Each number is 128 + 32 x the weight over its row's rms, rounded and kept within 0 to 255. Layers, rows and columns count from 0. The size above them is the row's rms in percent of the matrix's.

# layer 8 MLP up, 512x192, rms 0.125, rows 409-454, columns 48-95
size [ 96  95  99 101 101 110 105 103  94 100  92 107  93 102  98 105  93  94 101 107 102  98  95  99 105 101 101 106 103  96 101  97  94 107  99 107 105 101  94  99  98 107 103 102  99 102]
[[146  91 180 152  86 124 132 135 160  84 153 145  63  73 179  62 168 132  95 114  97 131 156 168 112  94 133  77 150 175 166 106 163 159 155  70 116 147 152 138 100 163  49 148 190 141 129 162]
 [ 96 188 116 137 147 103 103 134 133 127 112 132 125 164 157 113 131  94 126 140 140 145 137 154  33 176 136 106 114  92 100 107  90 100 103 118 123  99 142  99 145 182 132 175 104 134 119 156]
 [155 109 160 188  87  76 145 117  64 133 176 110 155 181 106 175  58  94 153  83  92 105 141 157 125 124 122 132  93 155 101 120  80 117 116 141 175 127 167 106 104  62 163  72 106 171 111 179]
 [112  49 175 128  93 141 134 174 126 120 116  99  82  86 149  98 113 178  85  86 140 160 132 131 119 144  95 166  71 130  41 127 120 143 115 151 146 103 133 162 103  93 183 115 167 155 129 128]
 [140 128 110 109 126 143 141 196 151 231 148 120  58  87 176 179 149 132 140 145 150 127 150 172 119 148 149 125  93  97 106 162  92 175 120 133 138  89 126 105 107  88 124 133 127 181 118 140]
 [101  86 149 146 123 143 164 201 164  90 164 135 105  77 193  72 131 130 181 172 136 126 120 186 117 169 168 136 180  93  79 113 104 103  78 139 102 146 121 153 118 120 140 121 111 168 116 104]
 [109 144 169 156 109 101 179 139 124 104  95 142 117 141  74 103 119 123 157 145 105 136 169 159 127 132 100  63  32 165 125  82 125  93 135 132 139 139  95 139 159 173  98  95 160  75 144 129]
 [108 147 111  71 136 122 141  60  99 124  88 106 148 196 166 174 105  60 166 153 102  80 158 100 122 210 145 163 148 139 155 133 104 116 156 157  51 103  70  98 117  68 149  81 161 163 160  98]
 [116 132 168 122  46 122 202 118 139 118 139 161 211 139 150 107  97 110 137 178 165 156 157 172 151 103 109  53 127 123  70 119 129 166 106 145 102  79 117 138 101  72 141 119 186 129 155 116]
 [ 87 129 163  61  66 124 116 162 162  94 101 171 144 136 119 148 111  84 176 109 130 144 103 115  81 108 110  49  80 133 129  82 111  90 198  59  64 130 113 135 193 125 135 120 109 132  83 127]
 [159 154 150 112 163  77 126 103 115 110 121 102 119 104 130 183 134 169 119 124  86 152  86  67  79 168 170 137 162 134  84 188 145 165  89 172 160 156 185  88 102 117  48 116 142 161 188 164]
 [144 181  68 144 175 102 145 148  73 140 151 150 106 169 148 125 101 150 120  98 126 131 103 101 111 179  83 103 132 170 148 121 127 106 102 128 115 163 139  92 118 137 129 140 111  89  87 154]
 [125  75 147  86 112 174  90 186 163 146 119 137  96  97 141 113  71  86 165 126 154  99  62 145  82 133 144  87 177 110 188 137 118 163  93 128 171 149 111 126 149 104 163 148  87 151 133  55]
 [125 132 164 161 120 139 147 137 157 112 132 148  94 125  71  94 118 110  84 139 168  94 113 139 126 148 175 113  98 154  74  89  97 163 203 100 158 124 127  71 116 132 146  64 137 137  97  80]
 [136 101 181  91 105 159 124  98 174  61 103 174 159 108 169 117 115 163 162 113 152 142 146 149 150 119 195 173 160 159  76 112 112 185 116 161 136 157 176 124 185 150 158 161 115 119 127 106]
 [117 123  78  91 143 175 118 163 161 156 107 107  60 161  56 123 143  88  94  85  86 139 196 173 114 144  89 101 140 144 113 111 132 139 103 119 101  91  67 128 119 148 127 124  92 158  96 154]
 [107 129 132 136  98 122 127 132 103  84 172  87 109  80 115 133 165 122  94  97 113 165 152 139  81 203 158 145 115  80 107 169 159 133 124 205 144 149 134 157 144 168 152 100  94 117 107 118]
 [ 62 152  91 136 146 215 104 176 167 120 178 113 108 123 172 144 112 124 227 124 123  76 155 151 105 116 116 145 126 182 105 145 136 135 112  65 175  95 170 114 126 104 115 167 152 145 156  78]
 [111 131 121  47 156  88 179 131 171 136 130 138 170 123 104 142  95 121 143 127 195  83 104 104  75  52 138 127 179 153 190  89  98  79 172  90 157 105 107 132 150  75 113 110  94 123  80 186]
 [117 124 130  87 110 124  96 115 163 143 147 169 117 157 164 143 101 146 147 159 144 170  79 141  99 138 112 110 146 177 115 141 118 114 115  97  83 195 104  85 156 147  69 116 137 172 148 105]
 [109 156 104 114  60  99 114 152 148 123 173 139 191 141 146 128  90 129 132 144 109 187 136  79 154 160  94  88 189 134 100  76 101  98 151 129  81  76 123 106  99  85 112 114 135 123 133 139]
 [119  88 121 112 108 135 138 159 149 157 193 118 193 180  70 121 100 164 106 106 123 144 111  85 182 138 124 106 110 140 165 163 169 136 134 126 176 156  83 108  98 103  66 112 166 139  78 149]
 [119 164 134  84 121 111 136 159 178 122 123 146 124 124 152 167  89 125 159 125 108 120 135 137 109 100 109 101 171 122 101 144 113 146  73 158 106 145 155 194  91 169  94  78 160 155 152 173]
 [ 89 167 128 169  80 123 134 133 120 192 179 101  87 116 133 107 150 184  52 128 135 147 151 177 202 147 188 178 126 156 104 145 112 168 112  86  94 112 143 158 107  72  83 127  90 151 114 143]
 [ 99 156 101 122 110 131 122  94 124 121 138  83 119 179 157 151 183 191  95 130 156 202 116 141 108 155  82 181 165 163 108 121 109  97 176 186 145 143  94 137 119 152 152 116  72 168 114 124]
 [132 156  89 101 118 162 165 132 164  64 115 112 145 134 163 113 156 192 150 136 143 103 137 118 122 201 104 158  73 113 127 130 116 184 125 127 120 105 187 154 148 128  98 107 119 166 158 171]
 [134 144 102 117 152 144 186  94 145 130 116 143  64 143 116 131 110 116 147  73 133 105 172 119 172 109 102  92 124 114  85 115 107  79  65  86 147 142  97 159 171 102 141 154 111  99 130 129]
 [115 176 100 127 142 147  97 141 110 103 135 139 102 167 142 109  89  79 126 126 116 184 127 117 156 106  91  88 133 157 175 143 174 112  72 121 119 178 109 139  79 119 169 114 132 162 133  92]
 [ 84 156 186 143  80  81 100 175 143 137 168  89 143 127  68 165  79  58  91 131  83 188 115 140 124 170  87 124 123 141 121 142 107 126 157 144 143 102 115  92  96 141 153 116 195 144 142 163]
 [ 70 165 194 130 117 181 102 163 139 103 101  86 138  73  84 177  91  94 147 118 207 126 122 148 162 153  82  81 148 114 189 170 135  91 137  70 107 135 163 142 126 110 154 155  90 164 114 133]
 [146 137 119 130 103 137 120 170 122 148 145 162 108 137 199 121 133 157  82  79 107 140 129 125 155 110 152 178  72 134  37  97 121 158 208 193  63 101 167 128 134 146 160 186 129 123 118 102]
 [ 91 103 149 128 144 143  98 153 109 101 169 137 200 103  98 126 172 124 177 141 112 134 164  95 190  78  81 143 187  75  88 113  86 177 114 210 189 103 149 117  99 143 130  53 165 141  88 116]
 [106 201 165  84 166 156 172  96 157  83 105 137 148  86 122  86 101 146 126 128 164 165 110 129 102 154 135 141 129 125 103 134 160 112 166 117 137 150 141 130 107 146  94 105 145 106 193 153]
 [168 123 173 147 144 106 114 140 103 150 143 164 182 160 164 134 106 116 110 155  71 143 151 170  96 165  85  95 127 114  68 153 113 130  93  71 158 143 153 166 143 110 105 112 105  76  64 126]
 [120 116 127 158 113 123 105 175 120 153 118 101 138 139 106 119  60 179 169 133  83 164 124 116 164  75  86 146 183 114  90 152 100  86 187 127 148  96 104  93 131 108 156  93 127 208  98 118]
 [132 148 151 148  68 121 133 197 144 133 141 145 165 138 124  72  47 162 107 185 143 107  82 107 131 118 139 119  61  90 133 105 206  94 121 130 130 107 133  74 153 138 160 150 104 124 115 115]
 [181 118 150 187 170 115 106 101 141 124  97 147 192 120  88 112 148 151  89 117 125 159 125 152 108 140 121 105 150 122  41 133 113 185 192 119 115 147 138 155  84 176 115 160 170 129 127 129]
 [107 198 182 174 137 164 152 153  98 153 157 172  96 148 122  96 153 146 131 106 133 157 184 176  85 190 107 177 164 101  83 152 123 109 147 112 122 119 156 118 107 147 109 103 133  67 143  90]
 [ 99 103  95  86 115  80 171 121  51 164  97 127 170 121 143 109 126  68 170 133 132  91 102 127 130 157 116  99 120 152 119 123  99 133 117  92 108 140 178 106  94  96  83 131 154 119 161  95]
 [143 154 157  71 150 156  95 105 117 138 147 171 143  88 154 124  99 117 141 123 128 133 112 132 139 136 139 150  57 127  62 148 142 145 125 135 103  57 173 136 153 137 121 135 121 146 110 154]
 [133  78  89 102 147 122  81 114  80 131 127 162 116 158 120  92 191 151 145  72 180 124 128 147 102 114 136  88 146 133 178 121  87  81 175 159 114 123  84 116 100 153 121 177 176 110  70 102]
 [ 81 111 137 140 131  85 104 137 146 170 128 182 185 147 108 137 131 185 126 132  86 145 141 117 151 122 191 127 177 122 106  95 175 221 177 176  95 115 144 172  85 118 124 121 138  87 149 159]
 [102 119  92 143 114  72 122 151  89 140  95 131 145 146 165  84 179 138  77 155 107 115 112 186 100 140 140 111 165 129 173 119  94 108 175 115  95  99 124 153  72  74 107 154 157 161  86 127]
 [152  99  97 175 115 208 154 106 171 159 107 119  76 116 103 147 174  59 152 161 171 119 160  96 121 121  74 147 117 135  78 173 152 192 145 143 139 125 141 162 133 129 131 101 134  71 140 140]
 [126 109 176 139 145 170 135 178 134 124  83 117 192  80 131 144  70  85 161  95 160 130 109 137 157 149  81 113 139  96 118 119 175  95  95 145 143 122 115  97 190 125 137 154 127 123 182 103]
 [ 95 130 102  75 151 148 100 103 137 111 141 170  94  93 127 104 132 170  99  94 144 191 162 104 118 155 138 150  50 137 125 146 130 134 159 112 163 145 126 158 105 151 175 137 135  86 154 210]]
# layer 8 MLP down (transposed), 512x192, rms 0.0959, rows 409-454, columns 48-95
size [ 97  93  97 100 103 108 105 105  95  99  95 100  92 104 100 105  93  94  97 104 102  98  98 102 104 104 100 106 107  98 100  98  97 103  99 106 102  97  96  99 100 110 102 104  98 102]
[[139 126  75 104 109 104 145  91 160 112 115 138 188 146 143 218 154 124  61  99 177 153 109 138 122  68 156 102  88 176 136 110 130 114 127 115 143  81 126 140 165 107  86 122  93 108 123 162]
 [ 68 113 102 144  53 116 141 115 142  98 100 134 121 156 106  68  93 172 195 120 194 139 114 145  77 167 165 187 193 134 114  42 136  98 135 163 173 145 122 145 132 136 141  83 164  99  78 174]
 [107 140 142  93 113 127 124 163  85 116 141 125 111 116  79 185 157  86  86 149 178 150 150 109 163 131 129 135 148 111 121 158  90 114 127 168 122 139 130 102 131  54  79 112 142  55 127 150]
 [153 108  77 145 172 159 153 161  77 115  86 138 112 101 110 163 144 134  98 144 111  98 110 131 131 161 132 163 131 110  93 127 143 168 127 114 120 125 105  88  95 102  97 125 152 115 205  89]
 [103 132  86 125 134 151 127 116 186 191 169 126  40 121 145 120 121  81  74 114 104 158 125 101 113 117 141 155 117 119 166 166  86 170 138 116  86  69  77 100 133 131 197 103 122 113 169  81]
 [ 98 152 131 149  59 139 168 174 134 104 126 158 121 191 127 151 132 124 140  99 123 115  84 115 112 164 157 124 151 105 123 130 144 155 138  86  95 178 139 111 134 138  95 149 148 184 158 194]
 [ 92 143 140  96 139  93 135 154 134 148 120  80 204 120 181 123 111  64 170 128 100 134 107 129 158 141 166 122 143 129  66  81 108 123 179 136 181 113 155 119 191 103 174 119 104  64 149 169]
 [ 73 150 100 132 124  69 119 108 176  99  70 129 133 127 149 151  41  89 143 107  94 137 182 162 117 116 106 169 125 135 126  83  86 102 121 136 152 150  79 142 106 127 128 167  99 189  93 114]
 [119 160 122 115 159 103 133 112 163 156 121 174 109 138 121 102 102  80 161 114 122 129  32  62 103 138  95 103 143 175 145 167 140 189 154 138 105 148 100 115  54 115 170 189  95 100  87  95]
 [133 159 131 174 157 171 106 133 141 108  78 163 123 194 115 192 186 117 107 151 114  76 149 149 127 176  73 121 228 103 169 149 105 108 118 161 147 115 127 138 103 110  63 159 103 101 155 103]
 [138 125 139 177 109 179 114 147 104 191 127 127 141 117 109 128 161 135 150 109 136 152 145 167  84 119 123  81 149 137 178  95 134 146 176 174 155 157 167 158 145 156 131  98 129 126 125  77]
 [116 124  99 132  89 111  73  94  46  50 137 184 131 107 121  81  87 138 101 138  85  75  57 132  82 108 162 126  96 147 129 149 139 144 134 149 203 159 137 164 122 148 144 127  90  72 176  98]
 [163 131 113 139 143 173 165  87 157 188 110 137 133 149 117 133 132 144 180 140 194 156 127 157 135 167 137 175  88 122 159  65 110 125 142 118 111 151 152 202 151 140  48  42 147  97 132 146]
 [119  94  95 150 114 168 138 147 132 101 114 150  72 103 140 171 158 158  98 170 160  99  85 110 142 106 158 107 129 117  64 123  90 136  98 179 100 110  62 137  78  83 151 170 184 134 117 148]
 [150 119  56 182  61 172 154  75 129 255 137 169 125 137  85 127  89 131 167 139 137 180 130 131 158 132 138 185 116 115  83 142  95 113 176 114 112 134 146 139 111  98 126 136  82 151 104  98]
 [143 147 168 123 115 168  73 140 137 109 151 106 121 106 156 136 160 135  81 112 150  62  38 172 164 115 158  77 176 151 152 170 153 113 142 169 164 157 123 130  87 132  70 137 172 189 178 169]
 [119 159 152 123 133  93  96 102 140  70 113 135 103 145 138 133 107  71 168 175  80 123 111 153  92  94 111 166 131 119 136 158 186 147 107  81 137 202 193 106 136 134 117 103 163 178  97 121]
 [161 144 100 171 109 143 174  95  93 157 118 166  58 233 156  95 126 138 161 182  66 105  71 145 166 155 143  84 129 108 110 148 120 138 141 174 172 103 145 103 141 145 148  77 147  84 172 156]
 [ 51 140 126 156 144 118  88 156  88 101  96 155 185 127 171 200 132 154 168 146 123 105  92  48  73 150 103 138 156 146 107 159 113 123 105 144 134 167  95  83 117 113 143 154 116  83 163 107]
 [ 93  72 131 196 115 109 144 114 154 184  90 135 146 128 114 129 157 106  80 144 117 165 183 151 129 148 131 150 134  97 183 142 152 191 140 126  93 173 112  58 168 120 168 172  62 117 137 116]
 [170 121  79 118 124 133 145  77 156  94 132 118 129 131  87 120 156 123 136 119 137 185 153 121 161 117  71 115 127 143  76 107 102 149 136  86 118 115 114  99 131 129 174 195 127 109 152 137]
 [120 105  59 167 132 209 171 127 119 171 154 121 127 117  69 138 142 120  71 113  57 142 122 154 100 111  95 103  98 100 109 136  97 130 120 124 131 105  83 132 158 193 121  73 123 164 154 102]
 [108 123 161 129 171 109 129 160 135  49 131  89 109 132  95 102 145 131 130 155 134 137 122 140 127 157 178 141 136  81 122 154  93  97 139  95 105  97 152 129 166 106 139 163  95 140 167 174]
 [155 146 137 107  96 157 113  96 155 129 125  77 100 111 133 167 184  97 153 158 175 113 173 150 116 136 123 155 175 166 148 168 130 147 178 129 113 124 147  90 121 160 110 118 149 149 125 192]
 [104 116 138  99 153 160 119 135 160 194 152 110 116 101  75 108  66 150 135  85 154  71 159  85 126 115  86  42  73  92  76 138 147 131 130  92 137 109 115 112 171 150 128  95 128 147 101 112]
 [132  75 136 148 147  87 127 137 130 115  62 206 136 113 120 113 174 151 130 110  94 152 102 146 137 133 159 100  39 108 105 165 155  97 169 118 151  94 162 167  97  77  93 131  88 166 138 118]
 [126 138 118  92 146  86 162 112  46  89  62 116 110 118  99  59 116 131 111 134 125  72  78  97 204 120 163 109 109  90  98  82 112 127 110 134 153 146 132 147 165 121 132 111  94  98 158 124]
 [145  79 171 139 111 132 109 210  76 109 134 182 115 146 180 171 113  84 126 205 101 152 103  78  90  92 171 121  97 147 115  95  74 142 125 104  70 171  93 137 103  94 109 173 116 152 112 150]
 [ 92 165  76 186 167 134 151  97 129 156  70 104  85 119 130 159 133  92 110 135  56 104 166 143  89 134 136 100 127 143 136 225  96 112  91  94  37 132  86  97 113 101 109 175 195 162 130 101]
 [101 114 133  95 127 118 101 128 141 195 108 147  63 100 128 102  97 168  92  81  88 175  84 164 133  80 125 116 130 185 141 170 172 115 168 100 150 155 131  87  91  95  88 153 170 140 177 208]
 [ 74 147  79 120 169 151 117 143 127 123 100 193  94 147  43  71 144 144  68 127 130 133  66 100 154 150 127 111 175 123 120 153 166 157 129 146 118 175 135 114  98 161 182 149  96 128 173 142]
 [122 104 124 134 118 113 173 139  97 129 171 139 127 183 100 153  94 136 120  86 108 157 176 161 143  98  76 116 110 103 128 130 102 160 126 186 165  66 105 131 127 158 116 126 176  95 135 226]
 [ 87  94 100 139 134  86  54 164  98 140  65 121 118 121 120  99 139  98 145 105 144 138 102 114  88 128 130 150 133 133 106 145 134 160  77 166 114 140 117 118 143 136 171 169  75 113  97 143]
 [183 148 211 106  99 143 101 126 129  76  79 137 157 159 135 151 167  45 188 171 135  90 123 165 112 189  87  69 194 128 114 157 122 151 141 126 110 116 133 112 155 178 129 120 103 139 157 149]
 [100 103 154 104  83 111 108 108  87 149  75  93 187 174 153 124 105 130 125 175 106 142 119 159 135  81 115  94 129 137 151  88 188 116  97 101 123  63 103 150 116 140 106 136 153 151 131 180]
 [143 153 111 163  90 125 168 156 147 153 124 157 116 189  97 117  95 136 137 147 142  66  96  86 164 140 161 122  91 134 171 116 113 139  77 124 123  92 145 143 106 200  98 127 140 172  70 132]
 [139  97 144 167 135 145  95 101 118 174 128 182 133 149 100 141 146  89 112 124  98 111 133  97 113 101 139 145 171 154 119 133 155 170 130 154 120 144 128  96 118 149 113 129 119 128 117 102]
 [ 58 144  85 152 147 153  92 139 120 180 125 115 144 150 163 124 112 119 161 121 145  88 138 143 104 121 156 179 150 198 127 114 131 129 191  85  89 124 136 149 100 147 131 124 104 186 114  95]
 [150 122 188 139 142 168  99 134 156 100 150 124 175  82 100 157 164 142  95 133 120 167 165 102 119 152 145 108 185 112  68 142 177  62  89 162 156 138 146 127 154 162 116 180  99  65 120  83]
 [117 131  91 143 114 115 140 195 156  97  73 103 161  97 122  89 136 142 136  53 146 104 115 154 135 121 119 110 140 101 143 173 133 165 142 143 132 201 144 170 144 166  97 175 168 120 125  76]
 [105 178  95 101 182 107 151 135 138 157 162  59  82 140 119 117 154  91 123 106 164 165 151 172  92 153 122 132 125 156 159 144  92  69 129  82 125 150 131 173 148  87  99 218 129 133 130 105]
 [115 163 148 133 129 130 140 151 122  89 113 149 110 151 154 159 203 126 145 184 165 142 102  78 122 166 101 121 118 145 145 192 143 135 163 202 134 168 136 131  88 107 112 129 150 142 220 139]
 [109 122  87 116 120  52 152 139 127 180  88 137 168  97 141 142 141 155 142 128  67 145 129 126 137 113 155 146  99 146 117 129  99 104  80 135  41  87 158 103 117 149 139 186 142 119 143  87]
 [117 127 126 113 102 143 152 112 177 139 114 177 138 118 100 111 191 123 182 134 125 173 160 105  75 100 138 123  87 126 163 147  94 189 180 150 169 138 136 136  77 106 131 134 114 165  88  60]
 [102  92 167 141 171 176  96 142  92 138 105 125 154 138 120  38 149 100 109 143 119 104 145 109 132 118 103 104 110  84 136 124 147 123 109  80 150 152 103 116 130 145 116 145 127 129 134  86]
 [127  93 120 116 120 138  77  92 158  92 134 140 123 127 153 188 130 123  89  81 126 151 132 131 126 136 147 150 106 163 149 139 133 121 123  87 124 149 130 201 102 133  67 126 121 111 142 144]]
# layer 8 MLP gate, 512x192, rms 0.123, rows 410-455, columns 48-95
size [ 94 102 100 107 105 103 102  96  95  91 101  97 101 100 107  95  91 103 101  99  96 101 103 103 100 105 104 102  97 102  99  98 107  98  99  99 100  99  94 101 105 103 101 102 104 106]
[[184 167 109 161 170  91 135 171 125 152 159  78  92 137 112  78 130 132  76 185 129 108 158  75  88 160  62  81 131 198 119 165 151 110 130  95  81  86 121 105 106 129 107 156 111  91 181 144]
 [115 117 104 145 123  55 145  89 109 100 109 129 106 138 145 156  96 153 121  98 141 164  73 126 175 120 140 138 143 114 101 174 165  57  90 106 118 150  89  90 178 155 169 177  77 109 162 151]
 [122  81 130  88 119 108  99 140 107 131  94 182  79 108 101 126  96 154 187 126 138 122  88 150  69 134  97 136  78 139  67  81  90 140 134 205  46 128 160 109 158  96  95 122  97 165 162 105]
 [ 97  74 136 132 150 162 158 167 129  86  94 199 153 123 113  68 149 203 142 111  92 176 101 150 113  77 100 144 148 174  99  95 101 117 125  89 144 149  85 111  79 147 113 118  87 118  90 156]
 [178 118  53  83 140  97 126 188  96 138 162 148  84 125 172  93 127 154 135 161  63 143 105 110 127 136 101 154  97 145 141 109 188 174 151 158  96 140 132 105 156 125  88  99 188 173 148 116]
 [ 81 161  99 123 154 155  74  72 150  95 155 104 179 128 144 122 130 166 128  97 133 104 154  84  99 155 155 168 100 141 128 118 136 169 110 115 148 106  76 116 160 107 103 105 154  95  92  88]
 [ 87 156 130 174  57 125 100 158 147 157  96 184  98 114 112 133 102 155  69  94  84 127 162 178 148 128  72 194 133 124 104 105 114 149 109 120 143 131  95 177 102 121  84 151 131  64 103  90]
 [190 156 154 126 164 182 116 159 130 114 160 119 123 156  86 153 103  87 168  93  80 120 121  82 192  98 113 149  71  98 147  98 101 138 149 141 141 162 126 110 108 108 145 112 138 102  95 140]
 [126  48 118 142 133 149 116  58 144 145 158 149 161 134 115  74 119 138 182 158  39 104 146 108 120 139 151 104 146 131 128 124 141 158 181 124 148  60 124 131 107  17 163 124 174 154  90 126]
 [122  96  66 144 129 143 107 127 140 153 183  87 130 161 152  95 137 104 172 102 114 158 131 128 159  69 110  95  48 113 149  96 116 109 186 134  92 100 175  95 158 112 182 158 113 104 105 122]
 [ 98  67 177  87 101 117 135  78 147 125  98 111  79  85 171 152 135  94 140 156 151 143 110  92 125 129 161 175 109 112 132  78 186 165 168 124 127  77 164 156 120 123 118 101 103 143 150 119]
 [171  79 117 180  91 114 141 162 130 139 146  94  93 117  58 122 130 121 154 132 138 134  99 102 134  88 147  96 119 145 105 141  61 145 129 137 106 162 127 122 121  88 132 162 103 115  92 153]
 [140 170  56  98 198 169 142  76 137 139 138 163 167 144  80 104 160 128 121 118 123 100  98 146  97 123 113  95 128 132 138  93 115 121 140 107 179 143 136 157 133  58 175  95 152  80 201 113]
 [180 144  93 100 154 134  87 151 123 140 166 127 130 124 129 132 145 142  89 185 115 123  76 152 163  92 124 165 139 196  67 117 180 124 108  94  97 125 111 155 107 125 186 172 131  77 129 167]
 [147 135 113  59  96 161 119 191  95 179 150 148 104 208 178 125 146 132  67 135 124 185 154  82 104  79 127  81  97 115  69  83 132  69 120 123 152  81 121 140 101 114 138 122 114 157 177  68]
 [130 130 124  75 154  75 155 103  77 133 186  94 122 159 113 148  99 168 112  74 117 112 132  51  86 103 121 161 147  95 147 156 116 163 152 116  78  80  96 160  79 146 130 103  87 118 164 160]
 [137  79 136 103  84  81 164 121  99 156 126 170 155 170  77 102 102  98 212  83 113 104 112 161 137 144  93  86  88 152 164 175 128 156 118 133 122 125  98 114 117  96 110  83 177  80 174 119]
 [154 108 122 156  90 158  82 157 152 137 168  94 135 111 150  81  87 172 134 113  87 185 128 116  79 133 115 104 120 131  93 103 148 120 115 175 107  88 144 114 177 168 170 118 147 104 178 125]
 [173 113 113  96  69 121 137 194 174 160 195 132 126 162 131 149 126 122  95 179  85 157  96 103  51  98 102 146 153 127 144 127 170 174 124 152 146 145 144 137  95  99 175 106 131 102 136 150]
 [154  78 165 124 149 158 124 151 129 124 107 186 128 149 129 146  90 125 177 148 115 114 127 142 135 152 128 130  98 142 118 130  91  98 137  76 129 172 137  79 189 122 178 126 102 110 113  63]
 [ 99 195 154 183 131 173  73 122  64 135 158 115 150  53 228 149 117 112 131 125 125 107 104 141 112 153 147 138 113 150 183 131 130  73 150 119 134 115 200 127 117  53 134 157 118 149 189  98]
 [150  99 175  66 142 111 173  85 121  90 120 166 152 129  75 116 110 128  93 129 182 119 107 167 135 114 129  87 117 169 168 124  72 182 115 151 127 121 113 127 188 208 139 117 118 152  86  67]
 [157 172 133  97 104 128 146 154 168 126 113 118  68 151  86  92 165 135 146 174  78 192 150  70 126 135  87 167  93 184 109 100 158 117 145 105  99 125 115 118 109 127 160 149 114 121 175 152]
 [168 117 103 128 142 167 180  70 170 138 107 161 123 129  77 136 206 231  95 119 130  94 155  95 109  77  65  77 146  81  90 117 198 143 140 137 138 171 100 141 163 147 125 142 130 135 137 136]
 [ 72  51 138 108 162  63  93 122 171 177 120  93  83 187  89 129 126  91  93 141 106 135 114  81 104  94 158 147 138 145 104  84 116 124 163 134 144 129  91 118 126 144 124 150 175 122  85  78]
 [143  86 109  81 184 142  98 113  56 126 128 150  81 168 104 156 113 147 113 129  95 103  56 136  60 154 133 124 136 102 132 173 119  85 134 139  76 131  91 114 148 144 178 161  94 100 160 109]
 [153 113 122 106 180 114 136 130 128 187 129 158  94 147  73  51 150  78 158  97 110  77  97 100 155  98 134 108 127 124 112 107 152 128 102 136 112 129 156 101 163 163 129 139 157 170 147 151]
 [ 88 148  67 118 148 110  98 131 151 139 173 110 100 143  54 112 168  82  91 120 111 100  99 160  99 121  56 143 157 150 151 158 132 133 120 133 162 126 118 105 142 147  76  62 139 141 135 100]
 [170  91  64  66 177 111 173 146 147 109 122 126 178 156 143 151 198 125 148 149 115 106 114 125 140 170 173 114  75 120 147 108  82 108  89 169 156  86 154 108 133 128 136 109 147 198  88 152]
 [110  99 164  86 155 135 123 126  85  78 169 137 171 162 157 111 159  94  90  95 125 142 105 156  92  80 131 140 154 167 179 128  97 153 114 109 115 121 169 118  79  97 162 136 146 153 168 145]
 [ 98 132  68 102 136 171 104 140 152 120 170 150 136 162 106 163  80 129 130 168 117 168 125  41 112  68  88 158 144 137 151 154 135 124 144 206  93  67 119  70 108 156 159 112 100 155 156 105]
 [168 127 138 147  99 135  82 211 139 140 104 192  91 163 157 116 117 144 129 146 103 133 111 126 116  81 138 134 133 154  83 127  69 106 146  88 117  71  97 145 138 160 158 149  93 144  97 170]
 [140  89  36 108 120 139 101 150 100 175 161 119 188 188  94  99 149 125 160  73  29 142 137 105  19 115 136 144 107 110  91 123 133  92  99 119 123 117 169 125 135 108 104  95 132 133 126 109]
 [119 107 161  77  95 127  54 137 137 180 108 126 147 163 142 107 120 125 120 133 125 110 119 109 111  84 129 129 111 144 132 109  76  90  78  75  95 157  76 115 132 164  87  82 141 173 109 148]
 [109 147  76 117 134 126 100 150 104 108 192  91 105 165 171 105 172 129 146 161 144 106  47 115 106  93 150 209 102 149 166 117 155  80 197 154 137 151 121 121 159  87 138 147 164  81 168 110]
 [135 101  88 171 151 145 120 105  95 156 166 127  90 125 106 167 110 106 160 119  86 203 116 156 146 127  83 145 115 163  78 147 168 127 132 175 153 100 111 164 207 135 172  91 130 110 149 126]
 [ 54  78  84  92 110 147 129  81 151 157 137 156 119 136 131  98 117 131 160 132  81  98  53 135 135 139 126  78 158 145 161 142 139 101 125 208 129 101  74 103 134 104 121 149 105 161 137 103]
 [124 157  94 129 109  73  42 199 152 158 141  96 180 135 150 146 173 108 104 149  74 163 110 131  91 129 124 148 131 168 169 122 111 118 123  89 150 136 109  80 143 148 123 131 101 125  74 105]
 [124 116 101 186 157 105 146  82 116 142 111 201 122 111 160 110 166 125 155 117 119 133 151 155 128 154 134 139 168 147 155 160 111 156 159 100 123 131 106 152  68  99 121 141 142 117 124 167]
 [160 121  98 102 128 177 134  56 114 104 188 120 151 122 112 150 206 191 166 133 132 149 140 153 136 138  79 117 126 103 169 154 169  98 135 125 175 139 121 111 136 103 184  70 135 129 162 135]
 [ 77 114 112 128 126 145 110 132 140 125 116 149 114 103 161 118 178 132 165 116  84 145  90  98 146 129 167  59 156 129 155 119 134 108 117 203 164  98 124 122 107  88  77 140 154 180 142 159]
 [153  78 136 112 133 167  90 184 124 147 159 202 118 114 149 147 152 127 188 123  87 153  92 117 135 124 157 174 164 128 152 112 183 192 134 100 112  94 121  96 213 143 150  99 106 145 128 100]
 [106 110 147  64 120  98 105 181 148 116 113  95 113 106  81  95 137 197 119  98  80 189  81 106  57  77 178 183 138 153  86 125 126 138  72 110 143 140 119 158 155 113  75 113 111 134 128 117]
 [103 171 174 140 122 142 123 143 143 111 130 131 119  84  62 101 147 115 128 128 147 163 140 124  95  98 137 113 155 157  97 149 181 106 132 178 106  60 177 145 123 117 150 134  50 196 161 122]
 [140 164 129 118 160 137  55 113  91 154 103 181 165 146 147 137 173 116 123 159 143 140 135  98  91 139 109 107 106 110 141 127 125 107  38 116 123 156 103 106  63 128  88 126 121  82 160 150]
 [136 101   0  92  73 179 103 138 148 105 170 110 172 137  82  97 183 139 114  87  72 112 150 132 137  94 128  90 154 153  83 135 129 126 103  90 117 135 130 132  99 122 129  98 137 100 189 112]]